Part of a small language model's weights.
Size: MLP 2304 GELU, vocabulary 32768.
Training: a variant of Muon for these matrices, 365M tokens, 7907 steps.
Each number is 128 + 24 x the weight over its row's rms, rounded and kept within 0 to 255. Layers, rows and columns count from 0. Numbers have three digits each. The size before them is the row's rms in percent of the matrix's.

# down: layer 4 MLP down (transposed), 2304x384, rms 0.0494, rows 2007-2059, columns 128-255
# up: layer 4 MLP up, 2304x384, rms 0.123, rows 2008-2059, columns 128-255
down2007 163:098164142122101110081116057106099139134108113133142096157169126136121131176093102111132118118172137124134116142134115139157110113128118167112104130134146114108159155123134184124098139096148149103146083109099105103109174172111094164134150152096125152112181146148089171108105130141130109135103107121113143133154126123147078126097105122110140146158140167123135147088134156154149097154095
up2008 093:148120103106127096143094136059082131096139134123102152158137099128176143123175128137101163066088127161163118095152127136103075144108131117121106123132076147107150125123146138134137111119120112128104143130140077110146163158170152107147151133094129126130159135143102126110080159097127125140108130135101163099154134141151148124109137098123098125159104104150160165137111100168160175143119
down2008 069:103137150144133118120163146143136131145118113154152101071118119140081103131101142131133101195196096112107139135111136128143138116163126158132159106128159106155126136122113122118136140129151172108148135108135182106125072106078124149117107133171115117111110143130137141138181144143112145116144126135178106139125096099143101131120114136142151118106153146104121090135124145092092095106157
up2009 149:161118146147132113147096140078124123132132149168128129113141121169142122104103130127123198099125156111130132121130122117114138142138157107101161099168134129151103104082133123151133153108114161189141141130123142109170134138113109113134127158108112157104120109126086121118107108131126091139092102079141134107118137110113156142096134112134092161143161147109107106150161102120154161168130
down2009 143:129144099113135127078096135093094159159165108105130138151129127113132122124140095117123090149126150136126081111145185139120100169131139186168173145119081149155130094146091114136131111107136128135126143133136122156137146153080138134111136140166136113157148151148115135157142128115127130154122131139169084136103119095138098087126130136128129140104118142094102136115129130154145166134088
up2010 132:182145136130142135162127104134108090119122133115144105149165153129137120109152143155079171159118111113115134104144115163155112124137139121076103119115155085103087113116112123138123116120157118164117083122138129137113135103139127126124139084109150155107113161129103121118128103132152153094111140128117112108146114120129078158123137086146078148142109111186093087140132174097144146108142
down2010 137:130138105144147156189136105145117135154142146131151121124130139150123111101148128156101128109109163141094142138155158087134178120141117101135125123120159136163138118137114123125125161129144150147147095128126189138139101146147120088088167130140106100113111115123086111141140113107096066126126136120111142162111165146116089189139086135127090159110152145131065092134136084144126148079154
up2011 150:172133127119154165118105128136161127150085118134145116168126101152116106126135123117118117144196157125098085132136107112172130135120116132144125116127104097156119124106111111121171156154115152101177133149144119125144102105153132148065141126098160143134145122112092116125155119114120132125127113155136116156116147104176101143104133137146143143125120138148171104146105135140110089147133
down2011 159:120149139133111152148152128136137169124170133115135108109125147137130148118131092165119124139085130142188153091116147138119125098132138127131158146090129126127114130111151146147131089088101108150065115122114131112123105132106124180179136173130098112133128131117133164157101120131133125161108154158114144156121112165146129122147114077165061080147088154131109153174162122114145139121142
up2012 056:143157133136113148109115170094105154120140184142152106131143142131110122109136099148145123139123157124137158078097132123111132144103117113140064129145143146125133088107089118131138133097121159159157131145175146132122144121089167136157112142133154071146086129150145108120123110138139151149170132178142150102140130149116145147135156151146114083062145156114124123129098132115161123151139
down2012 048:160142129131133127155123073146136116146152105130132139153117145122145129135140172087169141138141107138106099203141108075126135145150127150115175133109143092128107121127174122103135124144136097131105114129091102095114124099117113087072164146110109155148146147135072124106163133080123097090129102060116080148106125094142137106093129095108151165127131143134159141127132138137107106126137
up2013 092:123167139164141167126153103103089043149155123116169134147115102126126190105115095140117168149122144093102114151156167098123121170085127165118135175170112086144180165116114101110130155125140147150148129138138135122101150126142118104082139107144128117182126118107149172139124151147167151097143114156113154135131124146139116113127115145132159130131146083134125100152125165121109146135083
down2013 082:109095117142100131110080133121139191079096116123145112107137123151146063136141194174147083120138100165156130154105101171120110082139113134132101111075169141105090100131132137128122112182123104122111107111107144130147114131132119120140129128100106150119163147146099069102142147118117092150083124089139114079135109124107148141165145141104094172105134142152135152135117094109129142105148
up2014 107:154179169172101117104090137150131099138081132099155086114179110116155123077111107133159135115102172153112152124100127132153127141114143140110118138132153198145123109123144139146165125118135124164108106094120123125104078144163111173113131145095114170158119127135120098097140125146133153126129174103117144122167129156139135087137067095113130113158111163152112150148069159122110154148140
down2014 081:114081098067154127121169111107124142113127120151087151133069154179119117165135136120107111108148065118119099172162119137122124111159114093151123094128113085092130135091091137108098117095111154104130124144158123120148134123112135104132124104136135113128122123118140152165121140099093100151139093147119097139098099101124122167109194142133118136096106084094132091126157123104133102104132
up2015 117:143100141133151128172123135127137094141172132141119124127140123115166104130121086114129143149123110126106153138145158130121119117117135135106128174110151122116169149178097161112111144105145155150141095141161114135127086148106165132149139138110121138116117143131102167212162151100140079114129153155108168104103144129141116127153150128093079150137106153134101150137126107103104184124139
down2015 123:150092109149154119151083132119144142098146110131146151100160114119130096100104076122110141128101114101137156115120131149114132118123072134088095153092155134130179114180102096100097132135160120168130128139162120106135114105129130106097152129126125165131156148116074134176107126127141102119129141130124138127095102154121133137148129134132171161134125098085097121163117098095124126107119
up2016 086:156169160161105123122126147092140115107120178118124110138110118113125116088120134127097116126131115122119119088146167128180124097115120135120174112083127143151159141088104150141092124106133106145133111091143135141111118121124101136133096111136168157056127090135132125102164141120138171095120131153120147097101120134107128064071139129138130156151154122098157135109104117137121149090169
down2016 088:169151130096135130146118113151137163121092105141100114125157121178131146146165083108122159117145106143118119129125121069102115157152122141143090151133110116108168121140135115127124075097100139135142123093178115121156176150113159148158146165143115146119120123094116103138109114084115159153062123094111145155145153140124141174103110096116142135111119156172113148117141139103107130123152
up2017 204:085133116123119135159168125139147149126097153181136140130123168121174094179119147162128135135106118130134100103152143108140136137122167116108096147152175121129130116114104159159129160122135116132113140118133127132142158120159101126097130118145138107113096139107151142158180117143127130087139131143091105120122122127093117121140113113154128105132123145117176163095066124120119135140131
down2017 216:148167128184142144144153101133131134140146146146123139151145138133166079128110146118103127142122140151128132077171097108110129141114115159087092141124157115113131124087130136160118149098167113101117131137162147102150128101111102142150141127128121130108071114101145123124138130141092177117126141164108125116090115153163135152112112117104156119130161097086147120113087145123121169123190
up2018 080:144157083108132127133104130191104119109142156128086161125146085152108123138096156128101109131131107130124155113109106164146147167134135118100115115136141141126106133118100105154122140097115126120153111090134150124132121105066125190136100138141120112128117141123140147211081121139152096151156119143122132080096142126111134124104102099125109132165154148137120099114067117202140124155109
down2018 063:142120115102143130138146110136116151138144151145116120149155061164095140081151099131112120094135081146137126092145120145040138162144152126148150122197128158095122135119130136120126144130101143162163101070096157147126133136107099158121154140078128128095120147094126104150076122098171109138138111140130122095107147154149107122088146135143105100130147146142106138160085112126115132117132
up2019 113:130093112158134139170103133134135085151105167135184110133150109150070132128206137136091169151161156154133136137156145159142093157107110139134123122151111176131139154118109116144111127109140113105134166194136157103131148119141115147132127108177136126084116163100108151156138129137122117120123134114141122133138080103106103134122136112166067113136102135154110139142142129089092120161157
down2019 083:129157175108100102095133130106124166125176105131078127131127113081160115130058143134145074120095106119127107154118127123110135102126165128133118126103154098128121091142153128072135127126093132123105111106120088181103114116126115099108155128094130152155100108137189113118136132114114129132162130150123127118118144140152141112132138121085148116116157125094143115100105130142146142110110
up2020 088:102133124142140157113113155129101155135114141134139104111105122101148101133109059125122098117136088067156113167171077139142149117145086114122111128121113147166153113138116149108128158137127126108144097112136144120124111171142106132145153123159126117147073074148168153148096145147145152132128180110098158114116102111125112091119161140120098126121139165181134119138122107139118168097158
down2020 090:119184148140141165100137174119104141094137122124139126090123123162136114115113104095095120151125114119148139138138149153127145156094112125100125131109095145139135154129153123126116119107155092121188160126145103176140117169146126109154137159153134108124093142155153166118132143121144136124105157097106107130107117118168157083156135144122145137130128121142133119109156122158124105105131
up2021 095:170119138137138148173124121152148151121143134113127148117141133113086151132124141122112108118169114137126140111134107163116153144166116081082148126114139145088107154122126138096101184123121122125122096116151130116132126135160091117127130105073141134092118138113127136134134117151118165139139133127108140100142130105107139134118125139059147097128156151132067089131139120126145126103147
down2021 096:138136128161058135128093111147118123132109149135163166153078144125106104161178134140118092127155150126141093111117134148135180125124164143125113144131131092111136148103119108094129130163110113099138088100153164113109133139075151122116107167104126145104140119116176108157106135139114147152165128114120101124114141126110098122133170146088155171085136145122121086117136131124142125097133
up2022 108:098124134109092138148092140120136128130114111137143147106131151128145115111166141107136136124151107130126127075118112084095151114138159121133116133131156132126105139105077114140175141063143104066113136110139147130179136117091176119135123148143137117111084116129091144151138140117147150162103152136108137084158113101093149155146149119113136106165137167116113121102125112115140125119126
down2022 101:115128101118117117157120162110129092116133126113151071113156160154145131124122149093168122094158203116123143119117135095156139099086113111147166151187155118165109121090129145127102152086135139177127135175102143078128108157136132131116138088109133141106138126131141121152139115138054131127125131157139117121140114104107121114094123088136145137145165152144094123107109124120131118094111
up2023 061:097145110156147132163110141141147107127071166139117113127108147140114133157121129135116134155163084103123161104108122132144121174157114094098113143148144158138092115127151131125158155090158126117129127153183130130088109149125113117073143112142146124161125104128095094147127133105152146121129095139085140105078133168178110116120147107135117115140112140096151162119123099113152138125132
down2023 051:128119124110089133111144131115139173129170111113145133107120099125139119086117113119128111132087152205140099124107144138100125089109149147164132119104122103152130157128106110135118099169079156135146150120080155136121145116119138171173116183143124114087124123128153145139134137156114104108128144118125113152163150094086149125134122135096132133107136128146090116098137128150099122124135
up2024 062:140147126111120120125146163162101141104144122112184138118098103137104148137085127149178126111111137129077170097155123146130145093153133112162111084159114127106086095130131141145105127137119135119151104131138130153113138136139091097110137145138162118082135144151121128134117128115156156167180131139151089132104097138120157143112115110096125095142162083123107082145102112139145159110139
down2024 056:136133142107109150088159147185124133117148139116130110127132111120150146075128150136118124157083126163115123138132164145158158177125091134146139077147175128176120121125121102137081095102103111124178124104139108115110150115130092110120163151123146092135088155133138090154143101163156133146140154112102129085120161172127093113097111100089181122130141118121115088151138132134131107115130
up2025 072:147154127137109123134118123123093114100155131104152081103118123123122097112135117150129165132115119131117094137172091123137096172102150131109127089178147075151096139147117141162186127127104115102174093144110117132141137151121141135107130152163153145116131142127144108114152137176073153151109160146146116113084152120108111150114090145115140113151162109122129198125104158115086083142126
down2025 063:118126127149124172133134117144187137178098149158107181129126125130142146126121108118105121137106140112099152090107118119124160169137139149132099125084080144111132149141133131146088139153146100120080146113121171107103114108160112138148140115094114129144113152118104181128090145126143107135142124130128148123130111120080161088131144104124092119073103140119092106108152107148174173122127
up2026 115:114109143097154142077141122150086129129139100105073157135129135161121133128153157142132116147110134132140141183116098141128123117114128135125100105101120114150146115114192134164142122120094169157054166120145132133174116133115118121120145137099108147175128154126189144084142093145110116137112123117127111114162139158158133176135142137119146151142099135089140089183099140135111140121143
down2026 110:143144137122117123164098152079143110133177121106119119115095132117137166137093119129128122144113105152118153102129116123167106105105125082109139153174155116114152111131104136105146152145130094116151129120153156143112133202131106139141087125123157102092089090091132119142120111090128136115156145104132137137120172110168168099147110114123144119148179141111104123124133117120110115161134
up2027 119:121171110079164135164115167153104082102150165135098121155120174127128116185152143098098125133114141176124101114141161122121131128155144125101075159104143106130126171159134155140163133095160105134132145120139157130174166126121091102135153090140107133074149119107161140114112133161143080135054130137110138105132125117123145101177156114127102086086122130079111131128110145182116129116136
down2027 123:155137139161163077119120103092133122108144137149144101115146120145137134098148113146151089148143122120125153128129083146144093087119146149121124156127075171128126105096102095118093134142170171129134080135099122138141070147115107097155135123125137162164157099158136151192151104112137114102144128119137169122106143132120123140115120130084126112173106141119104147101145118132108140152126
up2028 057:136158113103136107145100123137106148125129152110163105119126158134148118116122110111141101099164134120149117140170153131146149144120136121095142131123104126129133123109185150131145120166176124116148146102138121158146139135107157132113101151146132178113110135091149141153150130180137120125116115148120113119178134135142077109158138145095105136121124132153132131129123175117125146113139
down2028 051:086084119114132122157113130110147100133141093126065147146113145125105147114149134112094175145094133158123120107127135140121120129135136136174132129160146143121099133172112131104126143138104125125130091153141158127130110102125102142130103109125125104138141127177144123083128139100122144123122122134134096146112134136085170159081090128151144173119144065141107142109094073147101131126124
up2029 117:179173108120117126144083127123124108151122135140167136101115126127126113126150092147098128120094160181181128117108125069139137099120121104100118112127155105178157144160109114135128079140136137167116133140125123095105166174155115161098129135091122145151139117101100091084133149113155090101095136100129139123132105138113146150110152113093135138156157134101172155159174125140122162113118
down2029 100:111112126143159121079119140128173108112114117080161090132146108138109132137139159148140096129128104091085139101163161182113121145146125152126162113117112112099121087108125116139128152144081128108184125126143107182191114142095110074151142132177121149118094135136140155163147076114113122147113139138126114128132154148155160122125136145135105158113145131126099110114122145137120127145136
up2030 068:135093131135112127106120091121110138107102173145158106137141172112139135098136162136129153098143111080110148127123100145166081149123144104145122106085123119126103088180125103122145158128141087084108118104138113156105090174146141132092125143137167145134119127110126103138134146156131123136123141173122128102119155090120121119134103163142118081133124061120100079108158150142124100108155
down2030 064:148135105104114128085115119129140122103106159154130143154098191125117135090149167137096106108145125107088105102110101126146110157112112128155090105047134140148117106170140100136156172144137101154131146103121130115127129134144133115114179133128116142161103132131209112151138153098157121156103155170104112089147124125166111141145137113147120105142129125089167087083125143112146110151132
up2031 121:143062145152097115131159146164165086144159094184135134137175122127122119101103145159109140119156112103115139086129151188076136174134115117135113097116115140118120124142165119111099136098105169136138131126152121119150164144127151103163099138098162125144077140133129137096137113134141118126147135115138102108122095113166148163133099117117138085143095133201144151125143108083135133111124
down2031 110:126140127084142123148122137065145125090133076099155089110110132142119094122148128119130140139108125144121125114124130154167108123106111172157133155166150133154122124129100164119155093149125087120157122149120118153133114144124140126105147105176135117094109126185128146145128128161111143116084083118119116134128161129078109126114138110107132170125131148118096081134122120112109112119164
up2032 085:102088068166119146171107157075091120089136158135174153140160124140154137100115115124091137115076147133154116187121149105108117129113091157091128133107143150109115143142105109114143131114071115118113084135125121092149129150125131143156150105092101138069150119128155097101116095116172090166119105138118116090115112126147113125124167144118097178151122126105153174097135121138126102133117
down2032 071:136146186086117118082125111137144126150135095102059099112114084126110115136145142122134126163179100156142121077128127174142113109117165119150134097161135085135170105089160163138126129149193124115146186134150137168105117125117104129116112133150157125162097160107113147157145144136098158091124143124131112146141139152122118119135073117126147104122136123152090094148079136124142150111130
up2033 045:157119085137150131142121144115103134167129140129193131142140109104142135087123200127108121129111127125169123153153153138125140109149139139131099136138156100138119141123127118158078149124123180143166117128099123149122134150109104112138147144108126126140118140129162094138118137141147115120119127108154123146098134134129157139108134130109103137143086150073099138109165178115136176119101
down2033 044:162134068113194162162089179119132153192164143127127131123157129097123103111158137103138154142101131133143147181118113127101158108077121137114132153154140123127097102137169147144091122169152136163197108109122138104124102130129124083121092105142091149149127137152112101124182111172157150133130110184167138139117145110149117177114155131162106125139139099111136098131156120127129139141142
up2034 158:171144108112156139140094142069156141133110106117151121126074103155111131121163131122130110150122106116108163115122095161101112129111139114130098091173124104118106111126123114162124111074156160129134122103134121106140126154141133110100148123118118104181153136160110131146107150138122101082137142104092118106127113133185099108160161133128115124170138151131116157109133100097123113086115
down2034 163:137123118104113115145118148099124119143147094147135109152119158149141099063134152155102130127149120160141140088119094116121121108109164144089161102130164115138116153138151110096150081109096085126145114163082157127144156122124113133117116143129121139153110147112113143151173117133126136124150142124145173156095154139134119142137149102195133117128140151122103168120167061126172169130111
up2035 120:125110111095143143150116140114157148122087135146145105148102112156150136151155111161081111133154130144153136150084117085147156083113135164179138099126137087146173085091133110084079163094107150134116103115127159130097138159122124143104156125115178114160063132126106138129134130151120132126106131180128143126103118134114121099091126167123123121132111188136113096110161133153114179138119
down2035 125:100082166103130164125109147094110097132172140084105103143153129106118115123105123141136091129135109115138169101137127194073129155095187158114154087165154133146112127119169168140079103120129127141134101155207125124135140134129076140106124149137103137130136105154116126146118055106139141153131160089117133137112125112139109174146129100108122124131117096112103148130168086150147095145149
up2036 130:119112126179082129128180132176129132105114105165102147140123121119080091152119164136147152124129161172106106113156121164072111174109094142114105118148139154092144149138138135140169174100100142115122095118145144124119124135137144146160103132118100078106119112118099107121106115082157157190157138131155106076091139132131149096144129140147110141161081135125175107134108105140129091129140
down2036 158:145103092157069107139188123182118129124103114151125143119121132138061148159123119160148130146160119172093097116147135132139114164129115147132111138136152117105136135114129111122159141101063162131144107131102128142115105140150165150112116148130104115161130127156120122137132112105173127205142143132170142049120147160137127102125140131142089131163119120137157100163147138115158082112147
up2037 047:138113141157124113130138149125140143088097099124097157107157089083164113175119110196083163132104136118113123120135124189164134112146137139144126142132159138146166113074127154099143108146157106137142146145148142153168140131130139164081101122183206110137113095140117133101158147143142144134179136116146095157099142167147158145104115116125112105146132122143148144131158150163104146088126
down2037 040:081130108076160147137123127125147121184168124143161122134113149174144135120111151100187107145165112114143166168087116124119123110123135124115134103145136069109166143171142114175117145166098164136092118103085106106138097160132156105115152110156102134118128133118138145092123090093146073120115134155111126140138118115124122084119165148144120171154115149130110112121106084105111131134153
up2038 044:111124161105100135114134089088134100076112169117190130106163119133150093096158113108106176080142132129100138099116123136132138142122134085140123133125142156110109110160202166102148131133126165092130116153122137138097082095168123154102124151127133160158150149135141137182181148135122160130099138122155103113132143161106078133146132099152109127119106101171128099123096147124139109110125
down2038 042:139108145110141148106134111137134122130109157120155121081141118129156084098161109103100169129166128115065117087107105121097151153133137087134115119137150133119133101145185167115166167139128168121105151173123137106105102112131122158138123152116121139150139127139139131170141126118140151113100124123171078095130143155152055125154107105139093135145120131143129127123120157145148125116156
up2039 104:148116127119081133113082125140118126082124151116145095094103179167163158111139130128083137111150139109155105091143145129127154146149098116094114108132144150137109116130147126116123140136116128122144125125106135116091099090148116166080137115115178115113151151122117124148122154088139159133111116096095103110155126114173114137103099125082103166138121127118115159116129116162099158165092
down2039 107:129147155138123147135109106135177129097129087106169130112155098106096144106111112093114128100131137108114118155134133098126140157144112153109122122084146123160145106127117142119098121142127161145117137111134135125103156132173130151161129135076102121159130141125125093159175115130162136194089128105089110126146138108131179137161105144136157123105101115087094119118146153151129124119142
up2040 061:074169138117133112161124167148115152124140087121133132145090104150135143138120147127101144092137130126161095140129114160087097112125107116154080136147139123109143172141137120164122175139098121137133100138139143148133115157163130144097104122091132113072139100100127150140122183142111153138122173094143073109164139157119107100158146144101121066103132124141092124143119119149126124107081
down2040 061:156124128130098107135101134145180118097124097119130128142118124140145065113113115119157096128104125172122138098139144150113104129127128129175095164125123092058092103157158131141099121149135128111156167121129129110129091106167143119107120111102136113106127106136114118156098150092098162150149166126167137169094120156125136141136112084103151102089144141115123145100115133156144116108131
up2041 104:133136114123137132138168128122144085131152125170115160115142116120155170147161109137170129124138124127165197125083123090086178145129103107110089083150122146139105120076137150077125127112144162154145107094134100145150131111171149129086117167164146149116123145135150094106124109082148094115152130137125157090131135138093150123114127192080162144160142158148089143113102116115088171114144
down2041 107:137133140136095143125135145133163107115144122137113097119141134124131143161131100168159133148134102102171165098114116114084155160118114119128076063164111161149120132122159143102149152162113142134137114150193122146179161156129098130145112149150123166152149127147146124095081115064132111118128146123135183123127098091124130147096115141091150153176130112123090110113102090177139130114168
up2042 160:104092091113144161134142121143153163120118131160145154156146130133124111134119136090110094109143053169119110116156120130092143151131136089132109158132124172104133137122100145134129139126103147118094160135156134138108117072089101109128091111126111079125128136163124113148106127123120128157138110153147134134132154115150140131144167140139105165134133161143145152115166153124102121132113
down2042 166:117098072180142157149162167100160167152128131127134131150152164096160120113063123117091080091126116130135144110123140140094168114134135122104132144132103175149132138153122162136142154121145139126127153077147070130146106119096127144138131144100086114120104143144134139153048090119116161161169136098081124105150141101123143132176120125099101140146116137133121116142111117089087084163150
up2043 073:173147126139173117129106133105116115149137118150062121145099108094114162149110134134176141134145161151140082124136115133159108084121090146107122141091073090104121140158107161123118055124143173127098143125157121126163111139138158122152156094133178121140102165138122118135158140162144122139089142101118112125164119115147132106160107132112116128149103108114136123128101124121122128146157
down2043 081:153120123128135122141131108118101118160155083141135149116127104091112171148110138134170117163131148146137128111077136120140137141142111146114127126144077118123112128122141136158153073109155166129117136122179084137136092114132168099179141116115174149158103199140113134129175174102080124121119140088119126127162119150139127113149110151139122095150101164141161119105172117134123142131149
up2044 127:099114116142139138161150130101127138133111175102135132143114119138131107109109134140097127151095128168094160079138162096145123102143118123123135129098144140127166112134148114119100138132099111156140113128097153122136093111134138098134111123085140148127110107089151131127096111151115130102139170144115161149142154107167137145125144143149125133113069110109148150145129143130169129082145
down2044 121:152151102123125123132150119153119156110127116098131090085139080150115125143112080121143126126161132110151158193130109148145107122168166183130135130123119137167097097159168087125104116107136158104088132160136141122141141138121130095115142136147142113106140170172102123093142139106137168151138154127144126130158123162117139100127087127078131151126144101133116149099098118092118133123110
up2045 101:114152147141167107146098122159077101113133108101086135093075143109144139121154130112166142141106130167095106086122109156140112121142152099117131097099092128125103146116112175111152102106134165148151094103114155158120162081137159093107106112140083191125144109121138147163084143156129106135171141117130148105096108157131182191136116099125157119179118121132136131117120088144121115107119
down2045 105:134126131196146116136088163138139120131159117072091118094130118127176112128148110141114121140121129134174133095137108177116114138126139144130130128061132156178124129098163148176123138158121146157136061121127148144103159121104133087131148120102136164143103092127081109130102158129117105112140082118152114089141123125148157185119123130130135114133076122123122114132151123125101113143151
up2046 123:152148138106097114158130105121121128091122147144109150135130146066136134088163179137119146070158103122115117104101123096161121103146125131147112114125142150155107182088079147130142112149146133132143053166155129166102103100153087183147105127108112134129111154122121147125092119136146147100097115152135126130143130172116118121130146126128138125111129170162162092153085139143139148099132
down2046 134:127119090142130142138147114180136126149126136145116142132152158120110112102160134130150151104119160146131114139115084120146130112107065153114135077098145109124114134130123089158131153109126125167129087173124126130135102121114153175136121119142123150173126107127127138047126142143158112157077152110143156141134183126144127125172135137150106100087095149175122077156131127160101055112142
up2047 096:092117104106179139123129123131160113089149130151124159122120118169077109123101125127093126109138103110117124147141146159132096156138096123140138095155118126148110155138168158187105128137126134122094117125097127097153096120148098134164125128119114130106109133142133092122121102089161095132136156109086101109130106124149127127120109123147077196129134142166128147081134114158118100145073
down2047 109:104150102103140144159136109144122104086150172156118104107137117112107102113088145149126103105083115141136119154128115145165106150124125140160132105152111127126120135133123160146111170143130207104075109127097133104158102101127105133158154113138100148142132110136119088154102112102141141132103162139116124113120116156122139149123112115155076160075144113151145145128146095156145138141092
up2048 104:092113134128136148118148089140139135146131109111186148099123100158172145142152138180147120131113127124133109090071138123145097128145129161148140143137155123100086147123107146114128148141121151145152151121076091101132120103112144151101146089108099149154121129117113128122135130163152131123116132130151139135153117124122126105117143127088122112171084099144103134136118154113099163137123
down2048 108:118141163133179118121149131152138129112138099131142142090117089137159106097141152146118144166133127126149150125127138150163108119107136164149154134119143162106129170145100207164125112136123146108092135200150142094128094116111117127112115146136089134150130114122143099092093125125149150140165113067141090139162178154156117147084136124120134085159119083131115124143121150113112151131103
up2049 098:127136121097129111076095136179112133102115114085141118131107103140115113143129155177115199122094091125122094170129125112124100105151149153116171169116158139158131169070146131134136138110090147128140126136118135118147104107140150102124158122106150112184154143154102096085128111146108126156143144078102137138122130167137104134124186127122184087127107138126165157163076116141103123134118
down2049 095:073108150141136092136108111138133120117200170099158119145120063125151111129118136096121169141181110131133118118145130146112106127141195143179118123128105131142144132093160122143117142122118131140141165105124111187124095135146144121151179161137138142121112153149103135130128095141153086183133176100084114121165136172144157154103125135103135122146130126135135134107134117129162086103135
up2050 049:146145129121149130139105103146135164093131153145116097135130175097151152120130164036142169141145132163151146059129146143167111130121112112108136145097088139109103134104125130171123097158142156095123104158139134135119124142122144111133103128145125088109096138189118085163099119124157120070098105125123155117147126138136136088156115123126171136106130132089159163153095124130122144085111
down2050 047:116137106107143127132132150129133125162153099131163154136092099138128112133117113178121147112096118055123108152130087122086121142067133078134159131152141134141142121097134118107116135119123115114143161124107129145135114111168135154121122075117135135154139117081152197139129129132130111135158160135132105112122128118126173152098165135139123118134109131131162110151137111107134116174136
up2051 094:149087108140143149146114091121129118087159154124132122107134159114143126136145119131098107162097101120121089101135132087153084088102126109088101111134174106094127157113095162095140125132102156127107133115090120140111158142143182124123119058146154128068124119148146139116109107131172145111103124128143161140126157135099118136115146085110140073117123097164113110143132122084124120155115
down2051 092:129162119116148123150127117188131154141141128157128121093146117114126129134167196106118116117134113114099076059171127114098192128082122115094133122154077128143120151087101101130141121140108121172101120103087149102130172121097129109127148149137142151127156121128142176136135129138141134138142153126114137125151145158131085096093145136131169145136133133153136102112141103091100097124159
up2052 123:125119100105172144109140103145117151130140149129195101128124136162130123150133089161129111143155146130149118106121113167134120100195125073157145107171143140062152095112192166127111136138129146124096115160088119123125071109148073136084114118109144175115135120161158104107105135137113159065165108139127130147111097142101130104097131172147125109170153127145124134140112099154140145153109
down2052 125:103140157116150122108148127137138136141116139083138113117126125138130120120109096129152147164112109132149122116081172175164112138121153126132101082089153147099123116151196145122077125099106119082116138201128100154122111150108127140128118124103094154165128119101144099106112148125142096119139095139117124131120104167133134115147135189153097130117175106095123107100134172166128149124147
up2053 087:156101121134140090148143126117110168160126152136088104099120157114127101093171147114106141141127156137109119131128138120121154135104116105091103183091140143118126116138073141107130116076172172156101146147122123112105167132133126115129120094142135105130148122138125105184108091136146110153118144100120150117109141130167141114148116099129154103091052118121139134138143115163153142120095
down2053 084:120138094101134122125129128124084145118184118120099134121145121121162122162148125131067091148127143139167163143118105122160161129177127114132094128150117090126130140128094133141138141123151117150092091133063141136125151129092139150146127108141156148138114126143118093133110132101129096133105096146147126124128137134126079164171107097146119134126103117090061155121142136126119112140123
up2054 141:115106108152150152115101142123124122138126182110136155152136144169140147139139134142136103174049097133112136131123135142142130107074087123155103107083145145170112092107091087138098131135154112170085108127151109134108153093164106130132112095137117114138143132096165142108134147157136108110093114096124124110116112150176137127125137109112115103146115134133163119112136125112147153113184
down2054 141:136146123143091141157119085096152129059098140126134116134179085176167097124096128137122096148123150120123143184154134135087119118158158159146133143144139158131090122135116111078182160111130135120112101153135133101140107156129133123157097146118105145104123106108136116127160163108110124104069139143123133166145133122118112164138134173130115137073139105150107134133149162136136108137097
up2055 160:152118143101118162132115120146155124144146074157101141095128095129125152161142153145169148096139125133142094100110166145133145130162098124101062126156136114120123123142145139130127160137114135107129110117126131160142106149091137112149139130128112129130074147124104096113153112164112101111092159106121136133141108136097135118116127123134080174110143151131087149073112116093135132171143
down2055 173:113153145157121102175145146101138170133129107163110107098109101172167117150147124130130097150100069107104134089164127125106117141153130112154119137153156123151143133128097129084152123145145143113142115088137165175099103155140165130167138137114108126128122141120094173117133140125135140101100147140114099144162120125131144143100146097098171140105174164169144156108130098102081125123149
up2056 044:148075137135118102108101127096091136139117139131126133090121102113138140131159163163064141145146161102105179110132139149156103112140102090123153165164128114147113119159124129137112121135097122114127127131099117134139120137123128096131103143094135096121102153121149148134122144110151126109111156103104144148144148105116155139063120082132131089169099127068126156184118116173131162119132
down2056 043:111147120151140126116136140161163095119095131126166135165180122144114113148115069132116155103109102129145088185114100120123141117142171136141162110138144185128165130132116129115191139172167133095121170137144128131142141115123091119133158076136100059155131099075095152140116126101108154145131129105147108106119086096129095134167117156149131114158145126162177092098171137115108148103105
up2057 150:120109152181081106119111140129113120122107096147052141150091104132146143092122130140118185078130121122106076167114126115152110099103148111156125112099124121124162169150141150122101111107105108106158135141114111139170126118151124144146173153114140120129150134097145141111147170145165167108113176148138110143139077142095145171109129149051150145141174130150094117144157112138133128097132
down2057 154:097105095077172111120155152126131143120148091111104128147174153118167127097084146152166130149128150139133139129078125111154138134135129158136110117093131120127144144127116133149117118112111126112137151089126159091107200141115130159145092116131135147096063133107150090085117094122176124149138090131124105142144108080136132124125142154085112077124123123153152117103163107108125152086128
up2058 039:117110155140146119106152120125115118159102122119090137119136148198173115137128126152102125130141115125092125153152110143126112137143142128136125123127158132077145161072113139120138163133127131123106117119121142141130081130063181155116140095147113097158155100140134108175136126109136159115141123140121132110115139132112094130106138191143135097148133126126163098152092152146119120135153
down2058 034:135107123114093132154098147146132168114133102148150118147117126098090155091146136134155128125129130133169140102092121099109129087100101087104144125129120139143102104185101121133141125134140113127115146129144107120136179113147108095141102156104128138095113155143107133085126136133143116126105124109141126131153121137139144139146119088109124142098117143136115138111144119109128131138089
up2059 041:125113152101176142128081112110136097157098119104148157105145082114139125115146125120173121148132077116099099138107118093151098132161117094171145171141196084135103133169122150119150144157138146140157141145147104134103125134118132086109076101138136127139164143107129124163171138125150140112116141128140132135103120116120090114103119113144098129143169172146103093140155140096203129138137
down2059 039:109155114139136130128137142122156129114145161110145129129146089093132123071157101129190130141102074109124089103107151094119094162122127130151178158115169118152124115110169136101138097130142138141144184143130106111089102167070123077131075135109137100113145114124134156176139120093174148124111129136151141139142104069118101162094113119110155119117102138123153146115123127174190181191174